python train.py --n_layer=10 --norm="layernorm" --attn_scale=0.125 --lr=0.00652 --beta1=0.95 --lr_head=0.00743 --grad_clip=2.0 --decay_fraction=0.55 --final_lr_fraction=0.0 --batch_tokens=65536 --train_tokens=155500000 --steps=2373 --dataset="wikipedia_en"
Each number is 128 + 24 x the weight over its row's rms, rounded and kept within 0 to 255. Layers, rows and columns count from 0. Numbers have three digits each. The size before them is the row's rms in percent of the matrix's.

# layer 3 attention query, 256x224, rms 0.15, rows 0-63, columns 168-223
102:102162095090159118119097121145139149122156141137129150119107091145177121126111150120164118115104118144123146115142136115121089166148129135122135125134136132108155156128
104:115098138151126106085151158120090146116137155105133145110146098124132122128084147122098122116157145118106102120132126121132092118105181151150146095099102117139124123123
106:162097094089120128133098118136143128145078164125154102138161141128151146134122077128119149116142114115153101137104136137084158105131158120080141122108123171111122091126
105:163146154109150150104152109153141143158116115106155145142121114101086151112128142089139135146113133141120115127079123154109134126088131151137097144132128101130115106135
098:125119177139134126115099076161130097107076143112131117139093122085096110143151109119130107150141122120169163125154123131125145113119116130160117158110118116114149161146
103:103129097122122131112169174143150130116138131130094121135151151125145153130153132130117107137133080132123143153085165088150143151130108127124119085133127163090173136155
102:135128110118121165156118115138113114121118127136077122098133156126137125127135129141122142139114149113131140132160169130136118136141171159159170117121127112154086109151
107:087120125125126118117128144082097078150146157105110130146175108112112086128142129162119130178116106110145174137120175148148131115141093142100135133122143107128103116150
105:134108085119107117136103162123075126155127153128114150122123104106138106150091080095135137131151121131092123149139156134114153170115138101127140169124178166100126166148
097:127169108136100144140129126130134080087110132110097162130117139176143095139118108141091089121174165085170132088116108096123120089148122134103096100122099123153128156160
103:108137166109117135117107095103151093141110152146079140106140126133146134092158145129089135096131137148123095138158095145117150098151162111118103133137156132143105116120
097:152135120098149134127155184114120086106138151140129124148142115157119095120159116110154116124134090163118095096137138128112127088130133152185107165136130138146114154148
101:085151126164134121094100176135123117108144117102153114143110137108134121118112158102139140136132161141143143109111157168124138126148128143149128148160140097162130165155
095:095169168056114116164125136124139170129121160092154125180108143130128112105197157155126193100122126145091143103112133106136168097116107114126124115103148140127107135150
097:141112105114155130165146083146123138180147141130141148153118129119110174113154159133093123109138125145139182126134126133120157145123145069103164131052179070130133144153
097:179132111130113134106111147174166118084133092131054136120134122123138135134148126124143171145139112154140111101135132165138098150118165093094115169091137134163162181181
105:122152137113095109141102123105107132148106115108110127156114139097146130103098092103165104134121103145085113142100124178127117130141121122134098151108105132129132097176
099:098093138133161152110138148131136197114157124129122104117135121145105092060078168141138126114146112129123115082126144139107102106130140058137150104134126149127106123137
101:146121120153112118087156151126134138078133105110122089089141107116171130113123141123125165147125116114113100112167107102115151187146122152106147155130194096136149117083
105:076095167127159123140129141123149151129125137138103122138124134112130104124129098184165124120122161132118134134158123162107097089165119134158115121125149112157118156143
096:093109095148181164099163169111100131146127151145143152127139112119158113096168132142144095131108122118119133081111120122088127141139109104136122111119121137160136124152
096:138133143096096074082121111122139115169133092087120138104167116126176123133124110128137131156148092127108106182107126136158137144134123115125123185124135099150132153136
107:111166138108118115124135131147112164105129148120130135119118097151123090099163118135177122136112173086109156138179110140133111112116086150139121140129141124123130117144
106:121167140183156119166101128111087106109146093094159159106138166086116088116157098089126137151133078155108119136128095105100180111113166142097115101146109135135144096125
105:121117114085142151103139185126140128132149113115106122162140157141103118058116159122157095120115136129145144109159122132156078145065094127129104148152143150142123128115
098:144109095108107108130110149083112137112091124137146153101094079122165168124166097090124131166159134132128166139138130110125079115137094122134138105099134140151131138122
096:077117137180157087144119168082117108141113137123105081100102131095138094142140134138122096158117127112131137128111148162084123120114115149139126141117125116134117130156
102:128100093071118191131107116102118122129108083134137128111130123112121155124141125176130124120097089112133107141122137113087142124098175147115135106133168109102106139125
103:113147106184118132132154172129147122114140147151105125135162105105152151116113146125136115156137191190130154171177168082112134165156147137141139130110120111110140156168
098:118109139135137141120153122097141086124130143176193111071132102153122114119111147125096152125106085146096128159104157127112147115115145103181124094143099117135118141132
108:171132144108122078117133096093085153141130133156105123137125152070160097125125126098160157167118115124125108122142112157145126134139129129178115136090109134134140131111
102:137123126130124113146172148139137131112139113124089106178146115126133120124126113138124176120157123135139124147135119089098139127138147132134124137130145137147130105091
105:116122093158150144084128134146119157078133137118107103130172120106106132126107128103116117165110168141141095090156096127116132099138116141105152138154115137103117133126
095:092149101127179127154154171127122154131114126121123157128120133103144141124114143116110143104139137165134113114120174105177153121124096100128116120091117119135123100133
092:133120149141128124140132167089099102156120126139100122120098124153085148166069132082147106114103124141132140158111127110168150130145112151133131135110112140143132128119
102:142123169093133084078110128150154076091106170124055132130099117098156121118130154119137135154138126129124119152114111119118134134112112157117124107093143120096156112127
106:135088148131147159089100155133132105090139151141117145105097156132111143179152148119170105128083154133084141080106089106112113135161151139101106108145086144135160142120
103:135104117166119108084104153137122146089135178071154137126121142144122132100148126122128146123113154138071133162094118132167153177164099119129118145104140138112140109107
103:155109128132127099167130097104098065159103165130092111145151132146110113131142127159124135147132162138128170150086102140141119155076128121118143133141165092140143172123
091:100153171112096122115107159109136124138109139123078141066126110118128101162096128099134116085164144128144115165163126116159133128112164125122126097151145099143120168179
091:089138142107136124127162152127111157136119128146175096147098127169130117161073139127140076115133116104118132172144168116144153121159154168138146153112146118129117132159
101:127170139152135133095133117124111145125156158141143142143125139121174180104141076142136148124119154116164139098130158129152156119137106156137117149125108119101105145141
110:136108084098110157112116134090099154104077120140086138091173117139123158151105131078143146143167130117151152100136108097146116119161140155119161118159126134085152101106
102:146132147132131142105147126146156129117141127142132106107070112115132122106139124147140165129169106122140119153133125163111154116144136109092170144110101088118146067118
104:100105131103122119172134119109160154139130087134100117131090109142116130092117126060127143081099157136155130137131113142141116104130121076086116136103134115136162118131
100:126174109103144132118117156153130135152124112101090145125167120149133156147145105125082158147144103157092119110097107109135122090142104107091156154122131112158170113097
105:118154148116098146123101120098109128100120123105139069105157152141141102153141105107125130144094170118124131135182139102137160112116125152159154118164124128178099167110
098:098140147127094117186123109146132133101114139111121110121106144093119178076119110122100135108129119128174097129174114143109136075114117157083117107190117105146135139121
098:144181138130102134099117161138162131125131140117129092161067170116114117086139125142154145094150160093159103138089097122147162095155119152137129153121138107090100069131
094:177106131125130128157104097132148160131136123146114084105137140137132116105087111204111166124113147073088121161114135104168159118111152125112130118131144147146100092115
103:170183146135143088126097124148118125084134114144127157123125144102089113127128133148115107113128137151122150155112143135154177094159122104125148133139151074185145132089
102:135109094101123092161110110143099089114107133143123111161131127149111135120126165132125154124129144158137113121109135096154101141148107123110117120120148171112114072150
098:133083118138101116167129113132120110115117130086140147131156078129150103102112151055098128148139124129098154131114149129133170113190100123154145124160125156116166133136
105:076148108098125105135148134138109159121118125124175125123098186099149116133165124122175150124108118123155123090125140164120129144151149105115148153130184136122138154154
102:167116112167132110116113064124146133091143115126142122144131131141098121062131126126121129148135103150097123095126154095128160137122057116127088133091105161164132091181
102:140129123110080143118104161128141075118094121151146131112151106182124093119130103079124143125162140130126132107092107122122101142169139120138152120092151087140119151139
106:136122104121130144135121085114101104124105124124098114138122129074134129147157151132113103111191128158146121123121160126165115133120103161157139111119110153173123116137
104:126131088126114110155151133097148142128117137130148144099094148138155157124155113144124121160098150114120140111164079123112101120096114107126184129075126090117160148127
099:136156180191120157147126129123129131161167102123148112167111130169118182169141139134166140089166124145128117093132157152130139134137162143092100092136110123127112163105
102:104138128083120125155103123076116089137090172121085139132150152151149145097100143122120127175167105082122156123156152152141146146103125146166142127116098089141136126165
100:148126186105150161138127108136126172171090112130117100129110173114139152111156128129135136143154125140147119203115146132145127150141129158110172130133138131099096097138
102:141114158116129110130139140129145152106115168140136052173137162072142083127156115123142122101097106169116094138138118120088130148136156081141120085162161107130154168171
101:153146164093116188136140077117120126124073129106116128188126127101084093115129112157123139136104149116152119132146123136172157133124099089106095134158116102132130103121
099:091116151136108118112154149107140130152141108120131137145126104147082177135130082117127102098152124104147150102128111188108157145138108114184126130126157129128134147101
# layer 3 attention key, 256x224, rms 0.146, rows 0-63, columns 168-223
106:060161142138112153143138124142173191112120123097165152144124141117125107090143110117159127115097174116149167162145123144143123136133151147130143113139115162113120102133
104:135114100132108087097102152128103108156146142124165146088161146127125120115159151120106169115150135135086114085101124096157151125092137172117116113131147133116154143176
104:140085139079146122124118101148129129074077135083117144138150146181105125126133119127132112114094108082133085129139126071114131131145118153106133123112156126135129164103
108:165153087138110134119170090093128111141127138149153125131109117131108179119115106167116128105145159142123118131118148165146104132106092124133112142122140132152150110150
093:093123147149135158135148123067136121138149143173090143164115175083124089102149119121119154116110100127134132128117099146131157059161181127151142140150150117164129123118
102:113140108093137137113165124132146128126126155181097153148110131158157113154132131097105135156152062106111147146117088135168108149128128130147142125123145090140113140105
103:126111135137150132101124145136116153157133131119120123120095173122112143147160149143115138122120149155109145138156091109092103107098146146084095154141131087131129137149
110:101123156108124129143118136088125120106111094149129135145146163135102168139134136109096107127096129123082156111091112134090099125118146177120138114097161128082122138124
103:115139147135092169116136085114110101152138124102084082143163112142115104110102107096126129117122104170146117113111140133159136146099149113147136104135120110101101127118
101:144135143109139147108143114095153121134105142121109145138121133114128165119129140140089143142115121120117136090117091069123103077121123144109117136147095122112126131095
102:141155155110148142149157112133148097153117083122089133110117149121131128126169142098123133115113108118118108135088095098170111124076149134109110135154147122151123134166
099:124150107130111131124143127114092142158129129132116143133119087108144168162153153116106103107136095087123105122146120131127163101161122119131111148147128156140117118132
103:100137165142113116060087096115155168122117149138115121129147142123160102166136133103115098119120127129129141166094094124099142159161117133183102069162174110091139129130
093:158125149097138117121159157136115088135137137156164093141125149134116093107164100107165093104136085126116126100105140105097091149126091145120102133130141134117097151096
107:103125084131132104122096124068149136143128123114156097116125144103119139094121111118108134133168090136104115143103129108121100142091125108153140154111148158129117140122
103:136138117144155132122133073167131124090144123131117138100138108153124142134167147139100180112098139155096126087133125149100156145096124134115142110136139128103148130140
102:108119134126123107131109113142112184109073165114104171134138137136086129129142125090139152130122114096080124114142103130144166148120134146120088140134133135104103140115
098:091143133151120102093128116103118124115114121102156129115160147127101142110124162124160157153136090156105147161187149084143122108101120126171149133127142089140106101134
101:141101100099125115137129168152132133107151182085133118117153103149149078143150122103154129127113139094118142093161102146116128107091153160147151151181147073164131094176
105:146101131145142116116159119141109109123134156140064114140161136146141132115105096108131127121162131121142149129127108116127147103117116082151139085122104125132111139145
097:161113125103159115183116121143097109159120170195125133133117144132116120121134105071099104120105118090101120117100085142156137119169146091150116111102131141160120170161
097:155123107111123140145102131154155129098121104077111118125182139086160092124126137087124158160096149123098159113137169122167129128133108145119156142163108171155177154135
106:168142146144101129123137142131154151167138106133142118151102124127140102168123142157151106157122136114121104122150101153184135121144147121135113115114132127147140118150
105:145082122142132130100141128079102109106079142135093089138132164087098136152116176145101132149140112139153147137162111203113151125139138148123125123174110133133113122140
104:121156146125126123158145141117137087117099135099132097128129094113156148108139130133143138123129115119161166120138157093148140156045151100141094105153109121134103134143
099:156161160133147146174146145111133147144151134108109116129085117124181125094116148140136084147141140151136181137140097144097159101150134111117125063147140125092122152120
107:131157118141117092161145147122126104145128139113100140127121128138082108091091180125092130100134130126144138120130112145105126135119104123137122117171088106099164145153
104:088126095150133124163129152130153098129131158113109109110160140127116104152132129092146107092142146126121177130123129112155095106095127133113178172128169128143130126138
103:109101134145178141126113122145072137074149143185114091106161109145105075149101142105086139162137164102098127147144134156115145159127178104153122152126143130140133092128
096:135132150149120105135117125152166094089143097111164115093185146135157155133104104139108159139134145143111070115147155163097111119117144125159121148131103137154076161102
108:152127118112042145136105124108153079128128094109133137146120134145082088097110149170102162123141107143120109127142141134131200135106164129148134135148093137117158140165
104:119137126150113133130079086160126139077095156125104105153128114158159122120154132129112124131139118145146120123107128100146128106146132108114110150159104136125147111125
102:119129132128162104109084106106123114086114135180136138143148128159101121134128097120056150108139101144105118111132155169147102131149170128121130107135102127145133133162
093:093158163061137117163128161124129110123139149091061105101104129144145138130114139130142108144124179132101131094101141122120079141128148143170137111079080136141117106114
098:104127171119103094114089112146146108152137112122091119102124101103088120105100094121160116106114127161122151112128148152140113142109131168129157094090111143146140113139
109:154086190119116121123153136126122160139121097158145123106123123125120127140164125110159180082083134154150125088138118154146119110158131119116121105116144154138138129191
109:135087137148136128122126146116119105110119115160135137097149142177073123139137124143133124117092172116121098142097099121141137156140109107100130128138142142136141153136
099:112074101123114138136120141114180138136115122101123119117147115118119117140102101171149215118147132130131135126095087147185176130151091121116087139127134121120108106158
109:140137116130092124184138070125061126118183114113138097167125152106136165085153128118173151121154128147135121139122064135139126176093139114120160129105134094085136120170
094:147199135119112126123157138142142115125153093132097120098131094136160145125142118105122106114144130135170162141122129117117114126115144172128141135114139126149105158111
101:133116158116115110145076170122104167134113163115114114113137133093147163175105142166119087150082124122124132161118157090174144127165123144135122107111129093113115117122
096:145136152104097168108106092101124101135152140135117159170122122129115125194155091092115159148129093124149080134158196169132137138128103147147081148117110160154106120143
112:120167102107128085121161140146146112074187116185101123124109108150117102139132162116120122147124135133111130079134137141192109113130138183083105123158135111095146115126
100:088131126154094148169131108138105105101123115156153146093104114155103129100100128090077143116143135169120153180173123141124129096088139126118088134109127180153124135120
103:095110128149155116189145186123150119089106153114129138099118105115125203146106111098165151107114117118118086105112116120157121120169154124093145104137129156182141103126
105:141103143108167146133172150180173158135143109119119113134107131179131144113149158126092139117162112076116119152152114106114151130132170131073111106132084132151157109106
102:122170165134127161096124125138104112151132125109149128139150138116128132138080156139147110146149123117099150132152153107068125116154140088104125127108129112177113108134
102:173090117158126135093156119101102141106162143114132108102120118128157144119121130097146129127146157110177133101137132169121144123152172147162149116146119142159127137143
105:138104117138147129152168130134122117163112124151099117120124151146157101144161165170142166136150118119165126132143139142084144121145128116114125131103149123130145084123
103:184113104139138137115124100143153134160148106082102109165171126144132090129117131115054164110119146148118136130120114106158157160134129139111103159127105095132149131134
105:095107106169091124127124101154153132137137152142146144137097155141099108131135132141085164165140115121120149083102085148074151136150103133149110125079201116109123136076
102:146182087085173124146139140152077146162105095109159148144110158116111158102140180118129121164145146136119104136094109150098129109157144106117098126180108134111104102137
103:092125140110087108076132137127126117160138118103115115154101157128163204147089083129135136158135097136111143123132118147137106175135152137116114116169133129108116113158
098:122112098155092181151160145138105101107125179134122108128165131060099130161116104103154097109143112091139125073127133154113199146142186143150093120115121154092076146134
108:118166109120098110129100102100098136096138169109112135149120134098149115082179144167154167139129120207139166116174111121136129140104099115104102162099101130152077099130
100:167133130119125146124154131143108122079100166118168091125109177138140174130192153108114097123094133172105111114112141076134116080135107115115092138144148184100090185114
108:093119141155103115128128172092122145119109172132124085193121169080130112128144094111138144124200143115152147065122152140151133098115124160144108133120146127156136157148
107:130103144172125168156130155126102124120127128092126149084164159146139173141117122114114119127109128138137139141141110083089106130106146093125113144114100121123159102111
099:143123144175130130121140158118085105095155126104107160136113098111092173116111125171114091081135151112171111127154155160143105146115157165149113137106146107115151118106
108:114137144089137066133125119141138135144139104127110078129144140126164130142134140181129155112144077129119114160142129141114159130097146131188125135138160106132149151170
106:092142169134119102116107125186087142152140129121122089149112124107123167104109148146115121140120126138176147131092109165144172123131137163087139133156120152105134158195
103:104087103153133141128113093153129133186126132162119107105139144117172086134138126151126117132092122101108122124138104142128114141130109115117099108171156116133138132156
098:142137104105125153150140144099096127110085202103118101111128150167160180147108088106143147117113135144130136094091174094161128113143084147145117127140157163122134145104
099:106125115168136121102073135154169157144148115103099133166106189123146119156098089084174134161104116152139127117139115145133137100133100165155070145150123134160141134158
# layer 3 attention value, 256x224, rms 0.126, rows 0-57, columns 168-223
101:123123127132122114092130139115148118152117079104111156123143126111102113140107146139149096166102127085137076109114133111135111175144136155135126115099131138139175090141
109:151134151109116070104110121139111117144133133159121160146141158164148143126136150093104122146151155102117162125137135161098146159108153138118104139125089125142082148134
098:135150150138126082133081124148108117109086123109151106129096153103087120147088098117128169129106132152152126160138116119119182148115122148147117116131136139167169153132
095:144152152126097175147097129146146175106112129123132146171098147148105157113135180109132171116122126125136139132154132166112081156132138136138134149163134109072118142184
095:097132126134085146146106141128111148152134117133156053175091148135120106129156131117098114107100159149134119092143088173129128136101128176112100138135088092138152111195
099:156138100142138110129106129172151151146083100124128138140139151106160069103117206132112146120108085130128156129110135141143134126109151139147150101105160127105169148188
100:112066171144134120097134153101129097080128097146137133098143106120166091124125170137144148090132142118145121106130108112135096148142128148142131144142158146088187130129
102:167123154120169136160121143114106153144162140130144131168128120164175163142164098143158091141132143113119122113083140160133141126118105144111152095114145160099153104103
087:091146131152156116074156130108156106117137082127170102123067141145116155121142124124157090130166140101102131133140093125121146139130181119112106115149107161145123126119
103:122098196136134077175095108106106067120134138152139131122117088155138170109155097180110125116152103159114124134175103161150121119127126117091100152106131119104155109109
098:132114116121197127095149141109131141118146162136086097108116126137145164119116145116152119147158096140117120154117114140141086118135120132193123172102123165090164132121
108:158068094119117145123105099116161129102089105142108105134168123184130152093170136122100129143129079123155138129118150135146155134129123099152106149119066127143112102128
097:144125154120103128177145105132111118147117107081109185088146129110122168129121177064134133137156130125155149080136125075130122133116114130118107144159141124174145145059
111:149119125083128171149114121099114099166131123134170124137116153089142144124102100122107100100109114162131124119148108104143162084084102172111116115146155158120123155169
108:129161087182136105105135131133153106153123114111104131127152139109140143145132131119175131141103130115166162131116107134123079178138106150185117121154092138113134096140
088:116140120124137139062144167091157125113103165131122121155107114107107128086107092089137139136101135127102122158132143152106104135109126130155146143127119113153081092145
108:131121123155097120123080097120143114149111135096129129120082132123124079149092116140119131171133152134123100093128134132132120083124099135128164116151107129121100127151
095:120158088124137123127121178126130145167112132134128122114115149146136161148147152130094119182146129164139132184116138154154113123138161077109132088128111161100165104139
109:145138152143111126093134124126169094181118158129143154145119106127137116144134110097076144115114144131179132170088135076155135112132082143124113083178078131138145140146
105:136148174130105094101117133164126175140163110135128153101121133092165149116162118122134142175117093121117115191133131087106087157148154116134116151139148159121131119159
101:111060159137108126129120116139098143130071126153121086125136117114134146121118175129141110077100110113143148106136097143135098115121105127183147150104103109107114122093
101:112118145154157148066129137122121128116123177127139140119120149095076154171132177131141094119154121139135137160175116151133149156134127101146138121063121116099129142123
098:116149122162131136149150087141127134109134121155122143094148138134098110108122101159091117132150108123180178106078101142127128144161115120066117131149112144135133124152
104:106150113111192142117117125126155121116108111119148132138102150094103110151167145144136165123155154160181107072120116093123084097142125122131152143142101134150106135157
097:142136163129078080137146119145155129106127136087084161123108132124095165091120126101134123110176155122129115158139134163123143110111113132127118127139114144120110116113
102:120153109131131098143089153108132122146125149119087147096133137130172158158147143120105112092169097123101122139135066126133131127138156153107173122148095098191142158106
103:136130105121094190165114147085145133102146151126119135082094110136138185115122142107139111147135158136145156173124107156113151119128118138131169102103103112137134128113
103:123126098137099172148139137143118105130101134181160121159142136160112144150116080129109122156111079093091104163117145104130111100133159158114081094123083111166138100066
106:153096103132114123106160114133154158109138139122105157140142113104164097134169150130141127151123109143117119144172103114076127130119160140126134186145139128130123134143
110:131109169102130110116109154080131122110113083097156097162153099140139137148151128156157138104124113135099138149139131139150110123135091110162151129123137096127110143134
099:137141172103099118154171091155114147152095092107144148103147113150105130138148122124122124127122154112086118078120134102119098139146110104135140141135126137113091126173
102:153148113123103129113127147101116127130173148146128093153114170124117131181156156175126123120129147126139154105121133157125088136132158079090111144138127132127117105077
096:135183123115109128143106108086125113133116149114131148157130114141158110118165105132162111167153108150103135143103156163125128142136141137090104156130176113136161091157
092:098111106122113061075145100125122123122108136144170115135075099117087151109134118114135161140132132156124119108116099151106147088096093158157128127129165174139159132142
100:116118148130117144152148107139094180139137128110146164114131144112113144133082128122122122130142129121102138161141135144145133196134090163119091121128094148137117158116
109:157157133124131099132104143121138163105122095144143146142188172110090152127115130129133178100112108136158155114088135153098095159106153144137101150167123147131112126131
103:183110124138147154145094110125128162139143163106151121166107154112164096142105145127143159147123145113121148102161100116121166096138137091212151123134126143111113119135
098:153144154140095158108139122133097168102132149097109170134135108137101129114106117141130095142155109109119154122117158112105147108123096105145171127086088140107141085149
103:122110122110137130140076113171159153143111124125174128132162169124115152138129147114104133137107136113164141118136142119133107118140122154128125124129089115146142130112
103:152172096154146157120123115146120163088098133124124160092127140158159121101136093104107135124108118066114086141141083129121142127093160138104100112111116148138131154116
104:143096132100127109157129093104092158147095148152116170130113110133129096151086152153193118136125105134122149092145126117082116121078129150130105137122099132166134135108
104:108133116148150127088137134140102130116117088109133147099138106119112111137128143130145137144120118136112119083137074144158125167077100087116114136134104171168135080095
097:093119164141125133170166086142123136098129106122130143137110144100130106187110142183140138140084082151172126117120109111137095150097130140122103133117122131114133141115
107:158162143107106156145114096098141148116141138100088133109146122144060109132158069163098089168070120085108192148129116120132128126176135150094124099160180106079141127158
104:135150146126176125090131124114149102165113116156150147161160129127125171137152132086140073100083148152138106151119126100144131097087130086098126121109108119146105157145
100:120106132123116150154130141115127162139136118108117146098122125091106124111146129127123185122089168129110146146093148101132102126156096165123139086100087128121150157081
108:156114108151143140135117151141151094133143119136115147127149128120134128137124138150121107141153171142159120123094121141089166126090116140119096176127103118143166135087
107:136124094099110133127158137157117140115102110143091176099125160114165081150107143173114092121151113104171175128142164085139150148150090167103157162133129149117141104139
088:123098149114130106138128143093156115097096142166151147099164120138101171101123106130104112125136117122170159115117133111110135163137079113115180110140137137190071102106
106:174122173141143170123156094131142132171131102136103142099112144069100104142144165110113126125104126098142142138167129151122127144109126154136145098112101133098208140141
102:113106163135083167097111107152113142142116123106106119065131115105139142137124113120107154136095136100132159095102077088103120114127092094103120147113106142100083148128
108:132108177085112161160157100150128143111107148105141130075123115134131088124150145113132144126140123141105118149103133174139118100107120122112131170164124079150131136128
110:135120124147158133172118178090135133129142092107156099156149142119110085119124139111154159130154109135110138160109150123117128123114131138123130147193104142121103135107
100:156130090167120143102103151150081137106102090094162172165094123099116138126100129162111151122113103143167152125098128089143114099142131162145162118107149149169146133131
104:080131149154155136107126120116127150132124145114053076110158138137151146149137150155143139187138129128108136131136097094129123106162105128105154123131127123159133153160
105:152132100197105174117111135153101125160111129162107184138105113125160115107150118160136172115125075126149098155145147118121143145106104165155129114146130137153111152139
104:130124108106070200099132158091139157089078130121105163132132116133132093155096113105153101094099130128132137165131111139081106129120125116118135147146099086144169159198
100:111141120118134153118126135103157102145123123138108070119113125113187094115131147152110142104134153091157108135132103169114111124113169131106161128119071160106154127102
# layer 3 attention output (transposed), 256x224, rms 0.11, rows 0-57, columns 168-223
108:130111105153140107140079136142143096086147123142137131144073154149155132108152125141098173121134132105106166149130125112106141093081113108140144131144131124138088154113
106:101097081111142127126128140147141134069084136090157099136109135111107141116119106158154100108119136141116084124117156102125097113163129132115112115136131108155173137117
092:146140092110143166131128152129098112154141165143102119168164144165189140092188135147175110140153121122125113127112126153136061144143063123138140111113159118146095120097
098:098154132103127078084117111140135102136130129143139129100113125124131141139123094141119038145083148137124125117140137123170140101146122123080101096089140135111143104123
097:119134106133150098120163143156148130113138158135126142100154122164060099127128120121121128117123109105128142139102166115132119133118073130146129126123116156114133142075
103:103110135122134142163147143078124112118186163128124085109106129129135195139156072104108139131129177104134110165146105080125139144155052143122105126106118134146131136081
094:125158128097077138141150118121116150140122149135098131115093144138147173126110123135077147160124119119133127184161167161134165118142123095147123147112122131142097161131
096:120104121121094108117127170146150109109117163138132107087130116118096119124124134103105172139116087128180111116165117072109106111163098147124099129170141104143069145145
082:182120123098100129197144103143124099143099165140098165141159089140146102138111155159109178135117093171159114118161166150120131127163152164100155145120157090128131105146
100:145125109071109155095122160151128144091151136133100134130142181141134075132088129151123115127102130108151096135113144141133113094122155114157153102134130148155117166136
096:135113129164099127170121118113107149118087105116165138162137124122131133146145092133104119083088128122154125116150157121111140123119154125072170123110097104122145099134
107:108157162119158136117125154128079116153136135117165146121115146082139137148172142172154122129155135140136119162144122100108118105147155146115112097131167123113124129138
097:130172104142142165110114131132159162091113149160126141134126108113122086094121096138093132111146142151127109152120115141136133125113160118147118174112091110090103130130
106:141159150169133099093149139152118135116165124164120098102124122144106083158135130118149146139149142074132132138160139130131081116155127104118112130136113107126157091096
108:128111146118141162135127142146129162108116133101145102105095137206120151081126137128061121117146118132109126097125127122152122063107124111115112140116149105136140128118
090:123129139145145080168145139154122096105148062104148117091137179158112161099135133165131109108137098111131153104156109147183126154133155152132129114125131134118176145161
105:145112109089134109141143134150157149115145159143126140151142104137088147109140105152145117093120128120122146137144159106181127178110157137144118134167125134110144153104
101:132109178121138126135114101115153149060135143159145167108143111163120118117150116169162127133103124125128167116143116092129184108135070151150104182138180129126105132131
110:119134082121119151118123114090089163090130119149109143114128096161096151121130166152149126120109158103115120120143119136087110127103176125154117177130166121110125129125
107:118143095122159149155115159095144093126084105119091113150148115110141145152113105111153144107126132158130121074160134157198152124151115132124101100080127127127149145113
102:132190100131116116143128158193134183128170119104168117152084148091129110135142092101107127160144088148126133149106151149147131128112140105117149111130119138131150143133
100:101154129100089113163161120137105125130120096144129135134107110151166139105099126109111169137126127112138114075109136147124123091108111137118142140130162164141139121098
099:149112134107166141117103133165146139141136156099142146158151139145131114159152127127141111155153168125143115165143143135133111115076142137170107139171102100116094130132
104:145135122121112109124159088150112147133137143113104143108144102138158147120119153099124123127111152118099125190142126162167176143142129140109100126144127117088128101125
103:110124097144162131119126106134088105149099120151158139138155095143124098152156145162119130129088120111129120095113123127135093149165147118121170104104136105114177124104
092:152122120092130160102128096128130125083164117153147131173154113125105107149090106125142151130090147116132122117082154113143161141142127106143070144122168155096132101135
103:118165108069153086122143128139116119154132086124144107167141146154083097101149102142101135157084109120087116093117133090123129090128128104112088167116170142140110120156
100:180089128166168065102144144086107097107162139085127107126127133112115109089130142083167123082127180131147116133138120112117164168101125134130125147118141150125115150172
105:116138110120138116121123120122146134147120130119183138073108105120155103140095125179138126147144157144084129105104157143172141139160151119125088079108105129109135093110
109:108140102136123137163135108133125127146130135152063122093145121106127118144116143118118123138175119124131138108141125137144131114142136168112134122133142130080143119128
093:123128099147123142108104127118099122122150098151073098110109130065170135140108122115133157133108113136151128172147127137127127109106133134116098108116151071165168080108
098:058145130125131124116127119139163151143084105142143128100119086123148130119094110087119117132125120113115151138147119128125122088125093148175106114130122091149138121113
094:122090148129141155091132153153107128143119109121179101110137150139140094085090115113146130125094153127152117156117125096124136118109101116158119078123109141147118194103
089:139105095149115175150133144127123163149115171107131146097155121169144141131115129178120141072154148125130083166155161092141094161118142122110137155150129113102124117104
095:127137124175171135137101145170133095139115145164097120136137114168143084101138114106134143097114118109166092115126094093136111073143147090141141164119135129089151104123
105:087130134131150117153159149134110102161107163124104128104079120085179146088125137129112106160155143115135122146095118128178144110139112149152124092094125075128165136172
104:120142098119101088156154123093115145128120136167089165128115108106121140133132142108090124138158107141137135108091142145127128144092080149066064131128174134119126129144
098:095074134124141116174087140119158158145153086116131093181124135110117111104148149093148150145097141122162086088141131134138149111154170158099117137123169111114119181121
102:156127097127123142101117159137087106078143126118101105144103087099157154139133110131111113150137159151098102150120095113168098142069123109130102148156135114120122128155
104:117084178108154111148140148134128101167133129138111117120127139112107114128150120098121131100119165192165148137118164152113097164097123114162109142142130098149165101125
110:125129156138120135127081124155208139142156122133116118121152135092148119097132133110102121118155122136133114156103141141177119174172129108116116116121151172107103116145
100:148122156053139147169125094117133165185129116126124100148135134111114135091116118134096155140111098143142128154143131119115132117153142131147142103103147101127116144131
099:157152113162091124097115076125143123151153155121117134126170136159125143098129115104076116117176150087129116126112146148148116125149114112125160147164131129130130129102
104:118083145092130110100131189154127105194157063115175123145129099158143108139111142095155134100145112164181134143124112130110089139103108110128109124083129178156063154121
105:108141130137071154140146156097127136102117136094130098094111121133152131135105134114145145139135122111131181108126144142119102128196172184140126136139123147120171079110
099:106134160087143103156132141140125105114138144156097121154146149145125142109125151133131096119108129123136121131131129125122164127112158071139105203123169123159072090138
105:111122138119113134133144110101099149141123164078152095143113121148159123127086080088136122102111115132094124134094173128121133139164137087145160080127130119104125132149
098:167120202134162123127136127109124112109142115129127085130142137105096159145167150117142148152173190104086105155125129135115139098118167094109149101130094095164112150127
088:154130094108125178105121097139120142162170144115110134164123142133136098181130117148126166165113104104139122122121104151149090118169131138143067145114124111098128091119
099:090160102115132071139134123129147142101123127121128094139143124159130148113129123095079105133162169125091116142106107110145134114143128125144110141113157108122078150086
102:135126100145163113122115130129120137132152132170098120180161124115122113127157150105152114126166078128125111154126124169108113137124155141142133124166118088168157090127
105:123185111122124094102149135137087114147145083132143113145127105082083132133126108141108112127104130143110131090133149136121130148138132107126091100108099138107107099101
109:109109150115133144117158085115136119113124133129100191079113107146128135082122111131107064124109116129114078121150122119119108124151123155147120112109121116142133127096
098:112117191128151125083158126108166124129147129166092127099138162132126111107118129122159148105130137110112107088126154164101192123133149110085085137125121092114109108144
103:107123112168088127174167128130113136138078127152173101140158125143116092162107112106131137099116133153142117140117137151116128161101098129151145108156145103110127143099
102:085145178095159091166142117091110137137145144102171110081122121121059138139127132140165092115137181114090163067107130149100131145120170130148109125127111112131129124165
106:113112112145146104082131147138111093158167110149162109124114125131149172107135157100139145176113115146127111160136149110175103117109081152147145131145140157095097108073
102:121117159142102106106131089151093141103109166120125166162148127122096186130090124119155124146096138153131121117121152103139170099172108125098130111160177108140140092105